Each number is 500 + 25 x the weight over its row's rms, rounded and kept within 0 to 999. Layers, rows and columns count from 0. Numbers have three digits each. The size before them is the row's rms in percent of the matrix's.

# v: layer 3 attention value, 128x128, rms 0.378, rows 115-127, columns 0-63
# o: layer 3 attention output (transposed), 128x128, rms 0.3, rows 115-127, columns 0-63
# up: layer 3 MLP up, 512x128, rms 0.226, rows 0-86, columns 0-63
# down: layer 3 MLP down (transposed), 512x128, rms 0.0901, rows 0-86, columns 0-63
v115 095:501517505482504507473489472510517541479537490482523480543523520526502519531526486535499522502537506489501490498487537515485548509465447499482487514522481493537479486548495478466533475494544538
o115 107:474537468495552479495496497455496531480484474481549508480530542507462513515497508514523504495544514506472469512499513458493506511527463506453480472541461485509497541497492474427531482502530520
v116 097:511500500498518542532512461503492494467523538524517462503526533495522505489477479524483553549536530524500511487493541462469535498500553523485486501541430463458485518488504521508492510486519505
o116 103:475507549498515487480514517535495507484519497545544504448536474452540505506488514549508480498490497512480540482459480497469508532515473505483462478466459440502506523466515510499495515466460506
v117 100:447495521479483466570466505516462480479448493544490539462511528480519488566522507467479522528519510525498511502485487473441486517511463518467512457485499492527529532532508543496493495493492494
o117 115:478493505489455515503491529515529494460501519522480534503522496539508488566537489474517497481494498509503503470473482488501445488519459480487478520549506531513510513516518480500493504513489548
v118 100:492505485458507516464527490527438518496518565514443490511524495466493493523521501530471518489500489488552517520524528480521523489524491537520528472452514467503500501526487513494486470506477513
o118 109:534493461489501513482512549516480488493490539525454498517511510485471531514504491500544493495447503452492528491468502498524509535440490503482467484490507468484478524513492478487526462500515470
v119 096:506518486537475517464482496466491510496479483493505506479487451568517477527503479470480502527528509428524531501486498509494479495487503479493486530445481545486505507507507498503470546484515456
o119 101:509501490538491495460493516448493480515542484523511466492469449518515483573460477457476502524513478482483496501467536548539528504474515485518485521484497475468532507527551551483510519503511491
v120 095:489506480529481483498507472525504467492505456503520489440528535557532482552480498478514504554504501545492512549542501498511490539513515512500457466494520489514516476487457468464522503504496479
o120 102:500437462440517492478516484525525474497506501479494539509508507489474436488510526501469462480464514516489482483521471472526505517520529520507481501494518497503515489516501463506468472521499541
v121 100:498505528544493519502489502531504490480476509444476475484496545518535464458493529474507494466483513521479467529480456488496516522504510516571468484476528490502417478504511494439531531505531482
o121 110:486499526502471488489518475494504507483496450479501547458501528502494433490505556520492476527503543547495516489510528507480509515454456507490515473485514496554533512530463528524497495470482505
v122 098:498511457498468467497519504533531525506546488519506512517496486491504544490471491445507506476537428476502510496472497517451507476494464436512472496493476498504535501491523486525511527506470478
o122 102:520502473515534488507525510523496528518470476509488464488527437499507524482527466470456524515520464494450479455476485527507480500517496500525539525475493506467538518514493492502474505508505507
v123 097:492475468540496528557473494510521474513492539521515492495549487487511479464509526536474498495490495514524513527458484516461497524506494493517491542446543476522497509493488496458499513460464504
o123 109:490532466475519523506490523474452486507483507510516539463522558485527497463512518552501475508466473501539513534477536498527520495499523501551556496536498482512541541490526491536503490519451482
v124 096:546495439535439540501494483475493467528499506522499506505465516532456505525479488503479525505543505518540485493512501455493489445533514494462516509542524488510472487497476506493467507520483466
o124 103:482490474483498501498533548500536481532517575496466466484479479493528539530479488492510527486532516502494474515478519506496506545543503506569492512487522500485501568504500527545483514500465498
v125 101:526519538522486470451497500524502496522501509506505514521520523537493460499497440467473493501551474493497538469470485488506503507475498511523491501495509530519507541496531517451444487516459479
o125 110:512515492518517558483518502479511509474499534553540510521495507525512541516493479499486518550529501517462545493518515508524509482495530544505440517506493497471537522490468506479497513524495458
v126 095:494512480478475452517471494496506493492488497475500539477530511471465524466508491528445482459435496512521547535501480541497490480534475515503476528507507481498500486500524487515496529493504501
o126 101:503520468494504522514520489480496512522490502521506481483532486503447481492485524507506534463475519473490509528535513544545491460510509489509504508539527515488505477564499525521460498521504507
v127 107:539464520500435506519469492528523483488478499480529496463497488492548508488514520507456532491489498535478495513513543529516459524483480507513460540477520512470482475472528507488491522445532464
o127 113:516513466483510494494475515497482480485516477490501490500518488522499480486494542548532459480502432501494491518539521483510533541480530508496521485468494530516499479505461483534505536509479570
up0 047:507480483535491508494470481502490528485520509548530519492441494475455547487505493517536523487516494500479519462472498515512564491508479498450495490469467472485547503536454505480540508484443488
down0 066:480536519514481483457505495468518483490490533496486477505530474483529488500490481511501497526519500542455498521508539505518459500503456536474530501474487495509511440489536493479483465513473484
up1 161:516484515461511500547484486487517531555522476513474509513506498526474531505503502447478486580484507512500481530518494496486498485517512505465524467529517459496440472508472526517509465484477480
down1 166:485507498471518534477507508491534527477499500522519500521510531520486499481513505523514509504476505545512484543549505452522478502557471478475499497523519487507514510505594473486482523478487497
up2 069:493554504525431503504506506495506504515531477508525489500501525483539475546474534514503543493504496494522471505486532526451567490492480491485547492505500481503474470508450463520474492483501510
down2 090:542441499514523511537458500455521486494463493497552453497486465501501522497504504528473470521495491497511524482525480497469530483448483485509502438495437517509525522537504524522523534473537520
up3 108:496521521501531539540510464479482480530544492530515483494469482497507509527488466449505526467513516507510513505519509543477489464519491524489499534491456532515497532507530503525484502527465482
down3 109:509502555477547496526509445489490473511498494502479494527526561519515513490442514509532529475496524504507514464514520498488512506536521466508515499508518538480493516471520506515493450508441534
up4 044:500542499494488526514425465566498528497468523524494506491460484506503490506473502498505516518520467470482460460489497480522526490531501501513507472488484503494467482500467471502525490522486541
down4 047:455545494450511486483478539489489533551479521495448484489541505476535507542502479541471552532507512544490478482483501484509519504500470492510504489454487482476488497491520502506480504509480482
up5 037:530523470529515504527464487491474513509513540476494486444454492503511545496487506537498507489506492519561527498519485488502469501465506511529483493507461527471512493552489531539504492462479538
down5 052:518458477509526500528464487465495515524517522494499490497505534480538505514530522446507538515536474481503489460499527528506510510539516540508454518466484517508500509463517434492498551489562494
up6 217:488493496527513543501462469457561515469478543473484524549477506502517500526518536465492546537544466510498508509481499516491512493517493522478488515488490505503534506492511506531524520511452506
down6 185:528529532479512481442482450536548522503496489469494473476505544520521503500484458539550469509464444496511491504543487491468507535510454492506498506499506504518492462495534467504536521472505520
up7 038:505529470499451463480508526500538506529502496459480526482506490509501484495490500501492535509542492518494475500519490506428503522430480516512536518510509562517490478511476437504512469507488502
down7 041:501522547469486489484500466473493505484492471516473474482552503470491490483510489525493500489450474575484507480536499513540489519502512439495473539492486480487535494502473528545489456508493479
up8 066:533437502494462489465459523467515508510538522485508535478493487487529506500525481489499522490519490570507475489472503540486526467531445499503506511498472509462516481483500494519487494488523493
down8 079:481497533495514495492532495525515508470501510520494500513492509479489548520466496503533520483479496519512480500533445496546518459543530484543499485509478515481497524449510561496476469519507476
up9 081:497519473499433431508486533498527480507520470507475497522505532525485482511468499460549480501458459455488470450465489542484493480496469508460493476504463444501497494536479518475472489476485490
down9 093:492497501522532539502497506502483462502449521479486470504500473536524504508520483573532529510511484515487503508507518480507488483527506450469495495495500473471486506534496514512554507521502487
up10 046:460502469490480496509501497453553468504545535520474516470477443491506515518514511487508505522486492492507497443497445520523500485481478508492487460476480525471452527485492483537533509540492441
down10 046:508453480514500522542494495481502551473460525492495473533491512487489542448455494519531512510485532481467481549528487521490430525479537506498506497518487523517536535489501493492524496531519571
up11 067:496516474532471486544509539501500523519506521479495492474473524499501521482510476493487453480471534487496471492483513510464524508483490511485553496485520548497529501487512513482501503483482498
down11 071:487480539520520467492493476528527482442496498517514523482508481501526511483530516493518493519511486467521508483497505530550492500500511555496482474457499484485523518449485481486483491487515539
up12 124:477473546500512539493443519484549527563542474500496523511466512542498510529523535451483497537484478489493511511460502498501515486539500530483489490519522472525482504548512508521509453505466519
down12 133:543455472432488548523497512536485483521503539521502484478542527538469524495471513489481460480459485545505497506515470481515483519496540520470505471529545502519490472482576535484520517479515524
up13 043:507508461520541509501494529521491508505549514511497495505516574506519447487473527475485520504516543505474533435456496496564500476513481494493508504489534495528507502521491468562556472519473522
down13 055:472503475482497451535473491509493476521463505486528520489477465551504505505486534527501509499462495517528462545552521494465537524500527496503505480475482486484436532481537500505464510524498512
up14 068:503517472515445517455521494488509502535499535517528500463519479497506455505491499484476549475488531497491498521502510493470527500503517485514531499489480503520503515524498436490477476523500492
down14 080:488485544466514532543448488494554539568506506498500504475512482501526502498505524474522491488509505540537490480510481507522479489454489515476459501491541500454532525510488545525486576534519493
up15 056:475507480528460497450504528496481485541538490497474500483471499479512513535482520488535506490529511474484499501483520483475482479497492516444491530486463451494478455534463472509541486459503521
down15 059:493522494488483511525469541460502527529505453529513487515477509552513500473466517496473510475456509505505518548504486515527533515552478536468457541477508485498517507485502508495477528511511507
up16 032:521519444533486484466512513522462505537519540496504503482471497529506506505474499471542524496532530465481491468488507496487508477522497495462496527451480528534500507514500479502511503486470502
down16 031:476505521522533509491497491478473515512482465543516488469497495498494499472511526510492457523532479511509509522509532451494522487512485501493482474519516506494448483520484486484436495553546498
up17 085:491525502477476496496469507452487496545488529501464478487486520549516493499486497512468555477528528453520464487501500539451513514472482534477504509490537495486502487508510510495524493464469471
down17 120:458495481492501524489502520492504546490503483549488522545537518489476506522524543541521464526464495533491550546523495491506496494506465453491484486541508464509490554492513497499435508514516497
up18 042:530527497515525541496462473493516480513506528535516484492453510510488506459504508478525521501543494499461520516519481529494511480499498507474513504544466478502472473518519522539511493481473476
down18 056:452504462468542521504514489513470521507491535509488505510492486490497475557528508498517522505499480476494539515498496469519458514475518514462470535524506506494476503504514528511520512543477463
up19 056:495521526501463530522522521470490479517518514462515497487467483462520488504435544502517497430540484504474507512480457502505505497498484499481477512514496488512490513528475460496482535511457470
down19 075:508501527491512461492497484520485545460499518517451504494539486439494515517508489494467530503468521504502488461550515542549472523521480487479473493446494479508492513517577518507481517464494495
up20 062:538453521485488501509506484504496469534503549492532516484476496459480478459487503455470550491526507466501476498521508525466522476535503518499514473523502484467543502531470540504499466526499507
down20 077:491461486488514478494485470519533486475510463520499460555511503484488501476520518523490498490494527490520549488471494485525502475452497520519560483516498487505488505481468514495461511514491496
up21 034:556496448514479447492499525509529497539491538509514499495476507512541498521456515504459503501533466485476493517502480465426510495498485506484554534502508549511495482494500488490501469480528531
down21 035:513529490454511484493484466446521459512501525481501506486488501481445478569522486494526537508503528515468491521494512499519535488474494474470482515500490500481512492481483515496479526476498459
up22 189:488469535466502473504476476525538482509481515495472497525461511487482518509487478492499520441508483512512464476536536544482472452501483507503529465520555468507504480511515514490485464503506467
down22 163:498494539462523544450519527532486504492448506511507537484491520505469515505526494504492516470523496513483507532530491440530489501516456494506537487522517480550508511536514438459512527522512521
up23 043:505555538488486496474502484501488504497500518512512561504459513499441501508475520504493485500514500530487491494493476538512507489503461488467485469522486508522470491519452484554534478518461494
down23 049:542470491481513491501503484547488477514530483459490508514494563504527548519507509521515542533501494468527458490519454495494495518485522513563502465495456469519498477490510473498525506505493509
up24 100:495520492518476502481492508476505493526480536512503488517529471473490466476508469530479530477496490473508505559500546523513532483497487508492553470478495472477513538489547504419486488488488505
down24 118:498502512471487471494554476487499500527477512504460498542518541506489518523481480488481538471501554535504525500500504460549479502531528501490478499507496556539482509514543471537487499498549553
up25 055:540476464470499501459478538516506490499529520496498534518498508477523466504468511496486523497556480517492479546475491472506489490495471470517536480495495451479464517548473501489547483522531495
down25 054:503482470492493453450535484505498501493493479471483485500485553513480495499514530506481524530501461531556480527541491474487496474539488513509488543496474530512507557496489543513479496546495522
up26 155:444490494487512493464439526521500473539523466516545538500484530488508490474490537526489477497524495489518521468488502429516527504480460514503509494515504511508462498530511499540498495505529554
down26 135:476485503473500541446505524510518505493461500527455522540520495548465510501540519516532521485498502549471488518523500459526513487531485485461518504489508506515488528505590484503475522481467528
up27 059:466530506488522477499486534476504490514543493488503487535478464467517491510526520469471518554522487514515476425461511519488506467526496497478518511535509517502497476505512465505472469494493506
down27 070:577502510514459551513474522498506518449500539517503488519495492487459464516500502496482503478524475514487447480464512474493537469476512501519508484486489491508522500529539477548501474493467509
up28 066:443546479507473540520474498463486496534488485498514492516493482516493487486516519468497526509525492457501488442476518531528550479567497502496485503453514541458474487568496492494481489505491509
down28 064:456501514497530554525544517505522489517467427453517480486511525520531519472463452505488490535530486528524530522483498484544496515500510512492546496525529482512540516460491478513506539528520571
up29 053:476464482494525493501514474491526463518554502477466548446443511503565495517493527503493563490531466498503491478463472508502510479502495515495474502463520452528477475517506478508487533521506487
down29 063:464485509506481522533458499505554474473492478554500480504540453474498482470517540542468485535523526500516519503488490524519517485542488512521505512507520449484537523512468518532480484465495498
up30 182:478528558525474527472477502488508496528489511536504520503497477502526544516494479515488576486546500493471481472492488543482494474535481537491505527498492485509498565498483507472487520472518460
down30 153:528463518505503495497528475525499504496488519445484531491502513467478489503462529530477488488500474530525473487528468445500485495483457474509515493519444462480475552513560537497515523496497543
up31 085:505542452519484495505487469464498457541520516483470548516510550489500507483539514501479539473513484533520477519480471517485489495479475540521531509488561527496475461508520487486500443506526515
down31 091:506500517490507481484500537532485545427499483504484487523523511514540493521462502481532492488489534502504503522535522521479462544516512469464436489506496485443516508494509505565449484472504536
up32 045:476554451515463504525494474480458506540466506475518515527489457522482486507507489498470504503519495487511467513460479530466503501493492508464494484459490514514479522533514498486471502492495491
down32 054:482493558462528507514507538497460523503511469480520504482507478496522464493464477506461477527479509556498546460507491542515531493447511486495533496458541506466475467515505494535480467536476492
up33 043:500497519487531526546488492484487501552499505501530492522502465464488499499519500471478547547480520480498492441503479491540478472553456535528471490496508483478482444500454532537466505504473467
down33 044:474504512467477447468494484527497507523477519448517501483499465476468535553484483538499504491501508477515517529491537532513459489470524464485517474479494533493507505484508483455484526557469505
up34 042:497528470496483457535465524522532495521500508502533501515426507499511516453463509548413503524522514462505446488489451536483535506521494492503493484463499553491534505525521499489494486484458498
down34 058:500481522501499540503522457519498500481488553528490520527500480516515487493528472517493476502482485459479505478464532504514506514489499503518557443514520475504531480484490561493491504485491474
up35 064:530507507480477514500480516556458513520511524495513510516473503490525540512509516516454503466509441503534509492491461496500509449506492489500476498480495487527547514504502467533544463441496482
down35 072:485513471516507517489492521496494540512437541471461488464568526483497533493495535472521537520505513491487517471479496487508472505510501536498484496519472555488486496509511501476546500490516522
up36 039:470573491490503497508478500517506473552549546505538519485460504508558485489483512475469530499484499505509488467473498503474465499468511530487497515506505462507508478504491474557481491501546527
down36 045:474512499520519495484531526516492567499496489481483483505514461470493491507497473489470506506473489540482509517492487471483468502494494494509508497545477510481488485468475496466523500544503453
up37 082:461513512496502520530489448494512486521538451497500514484474496528485530504483519453472560488518485528519485506481489510519508458484481512548482482435461557491505504492452531512534497476535527
down37 090:490516479487560543493472515537498505490505499516465492512483524522516489485450516466513489530521478548502495498485485530515511486518423497487473513480499485460553523462516515490509507490497479
up38 051:513482522500515459490484507543503490514528526527505499499497458482509476483516483527469530444532495554534519475428485468503519462514474478497482507494458475506501507537504458520516496516480480
down38 061:502524526476472505530437549493478534530465529490472502473510516463523501502523519503496524554554525487502515504468513496520480523485495518551475484507481471470516497508484487499518518458530530
up39 070:508482510455480527444460505537494520494528532502553519498509546490541490523456545561479522506535504500468501477532503481492521485516499520509486495475512536504548500509457434548520478503503515
down39 066:524489500484492531531477471479514531475521475511451496472528498524496477528537500505492520517464493501489493500548493492514512451535518483481532496510467470504498486513537528528460502492523498
up40 048:499499483471475501464454485488553480511547490462507516497486546496525467506504492527494478477527526455456513484506485516526530517504520507507509479470472468500538508530481458505479493476496503
down40 061:445510503525514499484562465526502491542517538548430491508486508525484473502525513464524517462502502528506500500507475471479466462551492512511481530477457541476471532519484459485483494526551502
up41 080:497504504516444513529461488484528489502532505489507504511479520489473498512516531468504521506498501511508570436497494516474483510531501510470510539507519524491492488564482495505493507455506479
down41 079:519490522486526522517504464527477437483518475505506528465513520497510490513503536476526574470466531462483470519522497450482501511512469531499542490439486502511536479517507534458515513486515502
up42 077:509481506516481517513480465476497448520507449515500484515515520519485520505480502482496503491521542516523530494476490509534468453537481529482467502461485509482491464528474509570516472498453503
down42 093:517524506491523475483528487479456489522478466541455548549444486477502479518494524521527485512497508579534530484540484472503478537551490492516487475506519524497481466496492481465479481525498539
up43 062:505524515487473503516489497508471474501509528501524451466472512530459478509464502454517513510456500484534496531492523511499519459466485496454524494487493527484487510516484487506503463467496494
down43 064:463492510497524508500527483505500483520476456495478540465498510492499511527507461477502507500523509497528467483491474506547485510502480466518443504505522451464530513497489503529510533499521540
up44 169:476511519483549506479507479508512548536500565527483471490496472483511488503499487447482543522455484506481510457527481499511525502470487517465505468493470546495530494463468526466525493520470478
down44 176:520466512477494544456500491486541545501478518501468524507516499538472506500493455517501586507519480509482487506518541474532517502513469503507514481509483485518488496471548490486495551539484532
up45 144:460520469508512507487482517538502519502515476536531512516497510475501487502480469461464535533494484476487499500479488512528510506514491499482529527484485543469475495506508494516545508521502515
down45 154:481506484512530465507485484515506497483472469489512494507516523519523453455488476522482483509530462465509481493510488538526451492496504544477531463476541513518533494432549505497523491515507541
up46 055:531506491467480490498459487477452485482530513511475468505471541490479474491480515488461470476521477492517461477478496511503470556444489512472551498529477486500501502526521502532491470482556507
down46 059:478491515511526489522502490530527503478444508459475488536536502493557525497500494484506530534486480520539556464504489454528528499495505468488478520497522514499481522494542537480462496498501509
up47 056:455528486520486523484490499504513494468501540473474524494458478472518484505517510494504525549550517519503484467478464528526535488532469468481497506454517534520532503505480504547485504544523514
down47 064:479501505487491504512450482461486467498520469470520498526491523501522470532473524501548560516507526497479502483532461495466463469454522533489493495517492527484523488523506500525484486491484503
up48 155:480485497503537497490492515516471532543498528504537511497516508485502477499527496523481522476505544495472503500452489496504536501470475507466477444477500466526510504518535504513512454527468517
down48 119:476470522470544530492512508498514489465513479515479510515545507497442518523488484513524507519491496548494483513552504483499479527529479503501501481509509508478495513496564521490487521514496507
up49 099:520483497533469491532507470465514519508505542508488490471537515493505522560509519509495531522459518471460505511505516534481519507526496502486508566519513490506513506501493496486471463527486486
down49 096:464499499474475484475469449516457493464512474494488474456508503492482559534474502531501515468474521499520556544498507466497516475519494467487458501461499487495492464486500588514468501494510506
up50 038:460546476462484513501517491532502485488581550504519535489498485487509473484503477509510500469512463526470465479514483542510516519491505494482505509479526507517483505483468490484522503459533493
down50 045:476484512545518498557523505476521477489498489498491537509469516513504495518471477488494484483505452506491540487481484522430476509517524518513461504508505526528472501484515509507498502450480560
up51 038:520503521463503520530502473484452499498508494507549544482503496519505473472504480447467539534595496467500479526515521541502506459523480521493499483506458537519530497506436478489556504522516483
down51 045:537490465501478515551479511499508464537521496486453482511498510477471493507487501513461494472514520547510531500486475488522462522525494498501509494499548491533512496488475520487482524531536562
up52 042:533494479470486478517484559521487507519522471524480478553494479487470515498508491477484484491505477513479453453501475519506567468543497502461481496467502509481473497559510509510525493504505528
down52 048:485512483469516521480527473539498505513503535484498514454483537470564493490507500526525464477498473504491466528500494480521440534541535468550505478489518525487504480492478496525493491517486512
up53 063:509529515514513515478552513504475491487546535477465532507484499503556516510505491482552514498492513472490515533515503519527491492527470500491473451483455512526516478523465502496509524494489507
down53 065:471491517543484522545498535479517496453466514488491513501504520525504498509524503545543516490490464563510487473530485498489504458528464509527472494487493502458482506491553527505536500486524512
up54 046:526512439493466502495485494523444489496517486503501530466488507473466503477526483480490508473518482496548468483446496512513499513527500538507470527521451514490487473542472512503531468497504499
down54 051:506486497484531541531520545492524515487522488525503549509518485477493518521482526463520495504532469471507511524489532478498491504481526513490494490450495512476488524496487469515477483509524518
up55 049:526471462468466489475460482486512480531530535497503516508461505546486503478504516518471569516523484485510506494477462525507506503547478537466500523487507492478491486505461499525523495476511534
down55 054:533528519505484505504543514495512553494456458510472516490508524460444527498525528516523477507488517497528509473522454538545499506487513460496509492512518508523556505542524517517523554486481503
up56 042:483502500483469500487515482470481507508551488538531519493482509471459524453524502406490541467538477481484517483485490589504550498497538515505516492473462533519483447482494483508537470480479487
down56 050:570494482495502524494516451509536518510495516489502455518501511502487500526513552481495451545482535523490501537540504496518500481469482479507546525492517513503499517510537503469482452516555454
up57 180:492517506499515501487505487516525529494472487550455537528480509509519522500531479480511539483457482462508497469463518513483468461554489500532547544549505484497544498502504442492477492494510495
down57 172:459492531486538525482517497453508498455506514545515514491516515515460522511478499495529521458457508526510527497563487519529475503501486454458500532519525504516529510470528493482476524504505526
up58 038:454530511490494531516493517483495438516561539501485472540501494467485484507517539459494516508494512508493504436497477529531513495509483480530494538448502475502468490490482468547508523539469463
down58 036:504530488506537539545528491487531484508489499498469477483520568495492551505457513490506528512495485540470488484522461520473503505521490500517510515520476492482542526535510546479520485536523535
up59 071:501533515487513493507528520453492520502537475492495502496491496533474533459513526504480506520477474512528489474513491466484557506480461482499480520443466482447484469481435478523539490495463500
down59 093:468490547497497506481481531525479525493484519499493503522535523508490476522512491488504489512492529517496498469547521481516487538499495460501519496558500491497495514507566547521495519488492496
up60 186:488483513496467493515470500451486505490510497475502485532488478436543457484530476503524538490466515465473492488467508480499534468527510498510531469477488503508484491460525512461505507539474512
down60 164:499466498460533512445529482488531539483481481548468540494520521512464477507527473501495490501462509514481551496529523473519482510516503504479492491529500528543482473463502486471486483504523489
up61 056:470468526487505478530490523526484537524558512520556498500471533477505479462491524496488455496514489480498499473485527516548565471525503522481491484498429472542472499523505507531464481497511479
down61 064:484468554470457543522483476493477535500506541523482453500502488538503473514526556488483491505534492504496492528463494471488496498481508531487481486528523476438507476469511530514489503453484512
up62 031:526541486513472480469465468469446507521486482499490534509478471488503554494506460498486458508505494509518457505477466489509505478485481500483510512484468528500456474522498522511529448517518525
down62 040:496439454505492491467481493529530472503495499492507534530481515515520501483493507467505487519504493509538520470525512505503528533521551486504512489505512533471521524503559474488498493498549482
up63 176:543539461534537494485523462486509470505499516536513493525493461511505509517483509545543519510454483485547505493492506530551517518509444528440487495514502438501460493535466474530511478509484502
down63 157:476511507475525519498541470485483487457466508517478463498542513539503522480480502516571458502491531539500492506547496494514478521521536483493515514506509494521474490487547489482499575485497486
up64 077:506485522493479466486479501499508484543531503473542519541490479459501497482545507463503538540532504508530453535488484486526494508505509487511480522497489464490485474496492478518546491541497481
down64 090:467491473476535479511542480495478485539515471540472477504492462507436539485442492485547507494465487501480469474508519453490486489517481492492499486462514484462472519485523518479509482516494530
up65 077:512481521502532486532462516529530532506511524479466511505501509488514493461532475467500481461579496493502511465486482482500523528492497468519547533488488534481515528496488471546487477465479495
down65 078:525522477489533483488493511516524516499488536448503489523533500530450466502510494467506540480461477494486464520484504517471516516492470464501503480511481523531527520483481493451537505488463558
up66 049:439534500480453503487481512490487467526524534500508532501488470473512470496504489470509552476537488537513487428500496509457571531486484528455517503458525497513485467543483460516467502479538473
down66 055:480487495482481504530491441535528528533509521532428528508522519492531527533523531468472472515503523517509516562451496478498466453501484482516494490488516485491538505471501502475522521492525490
up67 210:483510547526486494487488476473511535574488485511498499502457485526532486503491469569473521549473483472496517562495521482495496505473486510515457501487541479497500494516477518529431494499490525
down67 182:479476488447476501458474533522500477477512468531483499487498535525480504491519520462534496467527533481538500497490498424510476524525540463511494481465491556491457517497505451518478509475463501
up68 034:524478490487499480485478508505500520519501503455510523491524467479531468479475468471514517487501520481499479472519447530538486465492478499512481491471463583490531498472508520534519487468473488
down68 037:433498511499500520555482495509447488504500496493482477505484561487533518501515470477503499499495523446509519518497492513513490504475526509542493503511543480528560489466545494454555518515511460
up69 057:542555500508490531516472521508511505515533543497521510505465468507460500503503529537515523546527481523517480475512519537500525487488512533527521506499522515516523487509481494536510483504522531
down69 063:463478501536532498480483544480489472466521508482486467507545501481481533481498462525456481480516512465511497529570466497494520504511467520486502506486503508508474464517562499495500460527490432
up70 185:516500497511537496504510513525513505530511479498477503482529515482482521499483496482460529527564477473462495469539503521525477495520469503518522497520527524454471506535510525459463507505505515
down70 187:461457539502535495427495465562515478468535476481511467495519507540518517477506484526479509514486485539531479505529518483532501520536490513496495479505484504498461526478556472437468521505517525
up71 067:461521471483459487505463496538502471474528537532547523489500478505513499553472498532463531524494478533494412530483449504458486491522504466513501500518527508516494501517482474513517493496537519
down71 076:571523491458477479513486501513538496459481518507478484556514514488511504495489521472470462512503471530531551467499466492582535529498479499486473499556489478500517532486507453476518471488455549
up72 029:474486508491456530453436492515507508482480540521541482495469477503533489491489492524491479518528515466508499518507481516498522501535517474484504512487493462524504492484457494504524458511495538
down72 035:500492484504477498481502471532461497495491471479530494533496522498478491516483490479527515507505523509529490491510514480500491477485522485511479485476464505468569523479514505502493473520476463
up73 045:514513469439498504543490468537510534525521526514507496497469500476508471528488504493476524481511504474469512480506466548483518493539501521502486491463535520497505529501479501516495492497526516
down73 056:494508494506512516470479530463494487519523491514453483487535529484519481493488513546529499505485513495514488530486516452530459516542481511519520491495499496536501470499528509507488504509484499
up74 091:493495514519482479489511518530463506525509498538469496528450510500531494522470528509501529486530503497493535479493515532490512457509463463517520515455533503509515459555499466490501495465503493
down74 117:492520502495470525504495480512481506492496462486488502496509503471456508510569508502523500518484496475527496461496524462505488503505511466507523491439494524458523524475485477518442513495500490
up75 212:533553473466497517549480515464495524543521493483449494543502496534457521457513494534515477507530542492518460514461467510502468486541468491500489491549492503509455490521472473506491492501490463
down75 145:472521531477498502479482518525528532481509532519521505530522509523555489495495530505520528495483521485495456491485512456507512485541443540482525516521526476499536531505557442473480499475481511
up76 170:511508495550533488498520507505491521510503491491526506469524518540527516555504525521519521493460520509532499489446495522449492474504483454491459471500543496500483517517481500510479520509475500
down76 172:524501513529507565485507499505446481456499506503522530492524494513508522510466513508450493521499548482531507524458498523530490534489523504493494491489504469466528511513490524471481530480497482
up77 057:507479493532514521527479499495521507513525502511532540475469512483504486521499496506506505481529485472456483510509495520476489462451480468435488499493511520539487502495513488513486488505494502
down77 070:477506461487531479536487499463468524480487486466518514450475505518484515523497493495490473489466487508496524519521475455423516468568540509521507488544498559459522504512559520524463519473508515
up78 072:488514505498542483493511503494440503493516534471481490461520522522541497515519534539561526502485484434471499497502479482465532497498489469504518470485500533483491488526461509484520486452470520
down78 084:487492489465524506474525526508491507488486541502548488519505510497477484530487477471475461541477468526528501473562552469507456535531464564490478497518504523501514505540525478477529508507516481
up79 105:463523482564506517493475514486461505522496522498514502499490515567502529482447493536508486483533506472532557495482494477482485478487493453482479472537506517525499488506452484540467512461478516
down79 104:495541487465502499521550470510519450473471531524523500505530487486477513489478512494491505490445507507498490514554509463529489486512435469532486505510427493520477466489533490493484515493516505
up80 157:465548483467513455481504494507522499472549531542536543526480533469483495472504532523476507541503540513502551524510476485454516527520435532514480511525503526522492524499477482557512522491476527
down80 151:472517510458480489481531455512538475488485510493496522505527536507496513493530486528548479492485547530481528503556479444513520530534493470477523479491457465507445477475511532471460492474507504
up81 040:530497462525497441478498497494511516499541502489493473523475542477519531514442538523483450481531473523469483475488506525534563523480484522489499485479462511517512478507469473511510521497497474
down81 046:493546490504476546487542494478549484455480497513507492463497516490488482513529469502534494449472439491501541487529514494525502521496510518483469513511499479518523459475545542479479512532466541
up82 123:471502485524467491458490487519511591496565494498585514503477497487490555493459455529501552449488508491495499449517507539475488487493504515508479465533479452473513498503478507503505492462476466
down82 168:512520505480500544469509473444511496467491473499507515490495429483477517499511497544529526529449511463472538486473497508494481526473504509546456489486491530510504486519496547473468480517509492
up83 032:477492470506481496487490505481503483513484500499503539475464470476530506530500483517506481524497549479451467477472513543505509458501547490480569509532523497470474478499518507503514435485508489
down83 040:491475489491464542472526502504522527522495502502505483515526512516494509485474525530511530442523475542548530535504496481490539499486476510530512467496494475555544490466498510539520544531505503
up84 048:535472457501485464526515543459466514518542529474502557474487512490507527473504521525522481492516497489505462529504480541486485463477482477509538494448502538535491452474477503469493476532516470
down84 051:504473505494516467512494483549567501478509491525488521538516497469485457506474505435498542498471484488491508482528525506524459532534470551479477510507445464464499567471470458490493506489475510
up85 039:482478474490458508500505499494513509543562517515502508486467549489506479487485526523541531494543502497538533486498480534541522456512510507529484537497477536512510496533456432517484468501522530
down85 055:478457525469525469487445521495496518510487518483466492499501513511496490489485493487507492496466513502476495530489543522490541517484494499490475529494528481523521500522537574502475481494501511
up86 036:496503513509466482474497479463496518469504538494508496516515473458490457493496502490515496510506507474508473469459521517502536510509504527482456445499499454473484489527468493543510493481495515
down86 046:496489460511520484503471509513535515515521493478538541477500489544432523443516492516528501485491521447481516494535479448544458497520486484518521521489477497487511585465507463499503454521446458